From a checkpoint of a small transformer trained on Wikipedia: vocabulary 8192, untied embeddings.
Each number is 500 + 25 x the weight over its row's rms, rounded and kept within 0 to 999. Layers, rows and columns count from 0. Numbers have three digits each. The size before them is the row's rms in percent of the matrix's.

# k: layer 10 attention key, 256x256, rms 0.163, rows 135-148, columns 0-63
# q: layer 10 attention query, 512x256, rms 0.172, rows 264-276,328-340, columns 0-63
k135 089:523466489543483495507493475476475487482496504517504464502502481501539520535481524481512461511508502504480483490480524534452476510514510490487492460445460472503491517541478518508511529472471496
q264 093:463521481530487504487531518485518488518498492479547516445472541456508512513511516532520491495470528514497476492499513498488497495482533494525443560467470462496509495477523512505497489488514502
q328 087:508491532514513474580509491518542487513531470492537488483449488432436489466510511536486541504514524544547506504484498513504487467518511485516475479545537497523537498464487486531472472486485523
k136 087:506469405503530476501476504483485467491460494531463474527489484495482553520509513500516501474495480506475500555502492476485486497506481491503520468558485488511488525514471477526540541490491491
q265 090:502565500521512494474519497507494542517505509496503526487510520462544491526510505551496488523536508528539556496507528508479479467486528505510463488504520523481519501478534541488531454469505509
q329 092:503476452523442518456554450512483505503525489522571525465496525477537465534504518527523485527493503473524494485515481501514515518473549538521484469446539520495532486508503536473472478502553522
k137 089:503510463512498482504508511545488507498539511527458509486543475519514542479510521460489486505510487520444462501521485508511453541506516575528517457461511549506503456540490528497510522493545527
q266 093:519542594463509493490445505530519497489526495510538504446512474477504486478547505485480468531538467520514450477524529545511521496521481474496476501503537511470495478472467478479503485490476497
q330 086:495507493521512500495442498477478515499465518504518518524483482506484501503511506460508480494529468521557514509514501512526498468501555516502442490488451496477488499474483467502524504562462499
k138 100:529442482502527485557523472490476485487484493519502516482512492489543463517505498524552455476525502534469492445518520463466491525479506514562502452483511480515513500563479505475489468517525518
q267 104:501529489485503502475504486512530493523505484527520507493517521494487497448505491531493494455516492473525440475511469503505502513517512531525520519520460537513523474482444543532543489531519495
q331 083:503506524519479489515449513483518512526497505510510464518541509526460538442539491504505500451487484526495473518532478523480483504505470452475534503518513551489531487490479489521529520523461507
k139 084:506508469506494551494467539514500484481547480489491515486467494454458478468515501496491488499533540519553480436492509526533496476501484509480522517517511509508463485527510483493508492487519455
q268 097:476471495558511484526495518486487521490533494476503503498487504485533530511476476544515475508458526530463510484513522502468511517511484484481476472512528496526484502537480506463515505445521504
q332 083:468466452455516510470473471496475508474503491466508518462464460465518472547518502511513485504520462490509501480513520511497504500529511502501496467490546417523439542489487508493477507483481488
k140 094:455528489489486506480488490513508493529526537441515547507523487459455539494476480454483494470435505484526475534515531482518490507512499523509465537518482523490496532497546505523469478546518480
q269 101:516523515485531489506521486499472500462510555438509526531480520487493509481484570505460493508512506491535485507500546514492471567489555527516461480488468512506481502548499468501514460496486511
q333 081:516515489512505561501460487471466537516468492511511533507513515429527476523494524498457467488532467495487478515481524462490511477500523524488496490475471483523476547505484483509513462506454470
k141 088:468502490515511459492493492518517499520495496510487535512492496454536461544463514494497530459472531485495511471516506519517437451514522489510513504479469533534485500468533460484473508486491477
q270 115:495507537484529493465473537473491508545498474500508464482535476469487495503495489517502516516504494492475491468543481502497514489514504501527550479511504486522553495471491548518537500507505513
q334 101:491471476471494470507490516505525461493495470511537454517498499522488545516511510490483466511493468453450481489524476475497500492492527480510505513493519513504496502471499551510515539520497477
k142 102:533467516477505476498498469485502518528510492547493492469501484499523440524462512498526493436510478536484534463486478470469469482527499514510503481477525475566498516521529547492503485492496461
q271 103:490460512526456500500473476465510493507506497490503477510503468462492468505501513484495500507506536512521532485462498507488518515469476525509524468560517488510490522498478497488521415492495487
q335 100:500499496483533514507497527463497526527476492533590486541492567485496533530476501512502483511485526490440476505526516481485536517483494494495519505473547452514526503502522511489526484540518524
k143 098:451486512478501486469498497527497493479481550484458474500495533530463532518504509556480459529511510474513450510517505522499513472499501457472503494482475547533486512492492461479471495506510496
q272 109:491533465469537517498523510531512494483492569473512525531496524515501535510498456494470477573467521527520480538508511519501501495520561523514504503498525451523484518549534498492495520535504501
q336 099:528497520526516524452542434493495460488529527512483543516544481476557469524482496486531518496498499483516499492475522526480477512471468542493541550509511479535483485520525532498459462548545498
k144 093:485517504486489525572488502517507546550461430489513494520496468516510504473510525452542548462532509498510455498502482500506510535513494510514509465502505496535479502558483502460473527516532489
q273 098:488480496475523461527514490521530507539519494527507536527506497523481519495501463462492527508524525489497458560537454501496505476553494551486561496519485497499528479432479482531508523530461518
q337 100:448462489552547497483545485540495494514488523471549505527515497497526513473494472436507506520468501504552500480512486467487464524476506515501472513501523481511507486484480505540512523504476459
k145 106:480499521491530512500487446482503515496500470542493548527529475522553500492521491445488479510424504500526504480557531517496505496498524504523505500518502487546491495529518471490499515503544456
q274 099:495510509513489494448444495488466469501464487557506459481535477488505486540502503512437467486475543520493466469512477486509500479519453470503511543528552532486524470517467501522548532503509495
q338 085:499549483441512494502478504488498537510475508451516476445525467498494494511503499551538520472546533483470503478460511513477464455543472508465531515490466520495493478489480495488475511513482509
k146 096:485506455488458470480510508496492482495460476513483552496509490501508495455476512466497495520505496468591461508516473508545499476461561495498506496502529451526462489528485512481495502520512478
q275 103:502448523518509505535498510478504536500528495481491509492521530489546535458479456485492511511461527529512519486518524524487516517483469506498529427551506480505475525504492484486491456473513509
q339 087:526506523521513521507496448513488471513476484481540517454467474472493469478514519505486482560487522501488445487475498538455528539487502497482529503484505445530441500455489499484487459475475483
k147 101:512514461480524518505513472457488499469494520454510508505495498506496532512488510527497513502534484545479512534493520495562522512533504450464475489483479471467503505481539482484502487484433493
q276 104:487528539473538532532552499475488483451470521487489486510531510497548539511526459510521493479480477520548453494501538513440528490484488517478464518497510531494548476475529487451487513475485518
q340 098:500495504511508512485556504502481495475503499536494533483529534485558475541513480458484497482474522531538523503469487476506494493473506523524464512523485508456526485495492504486507496462465499
k148 092:462501481467484490437475465497491501548487481517515513486467483508491478487467511484492474483496511508556472490473474464510497491502524509478548499489517461547507469510487506569502518500540492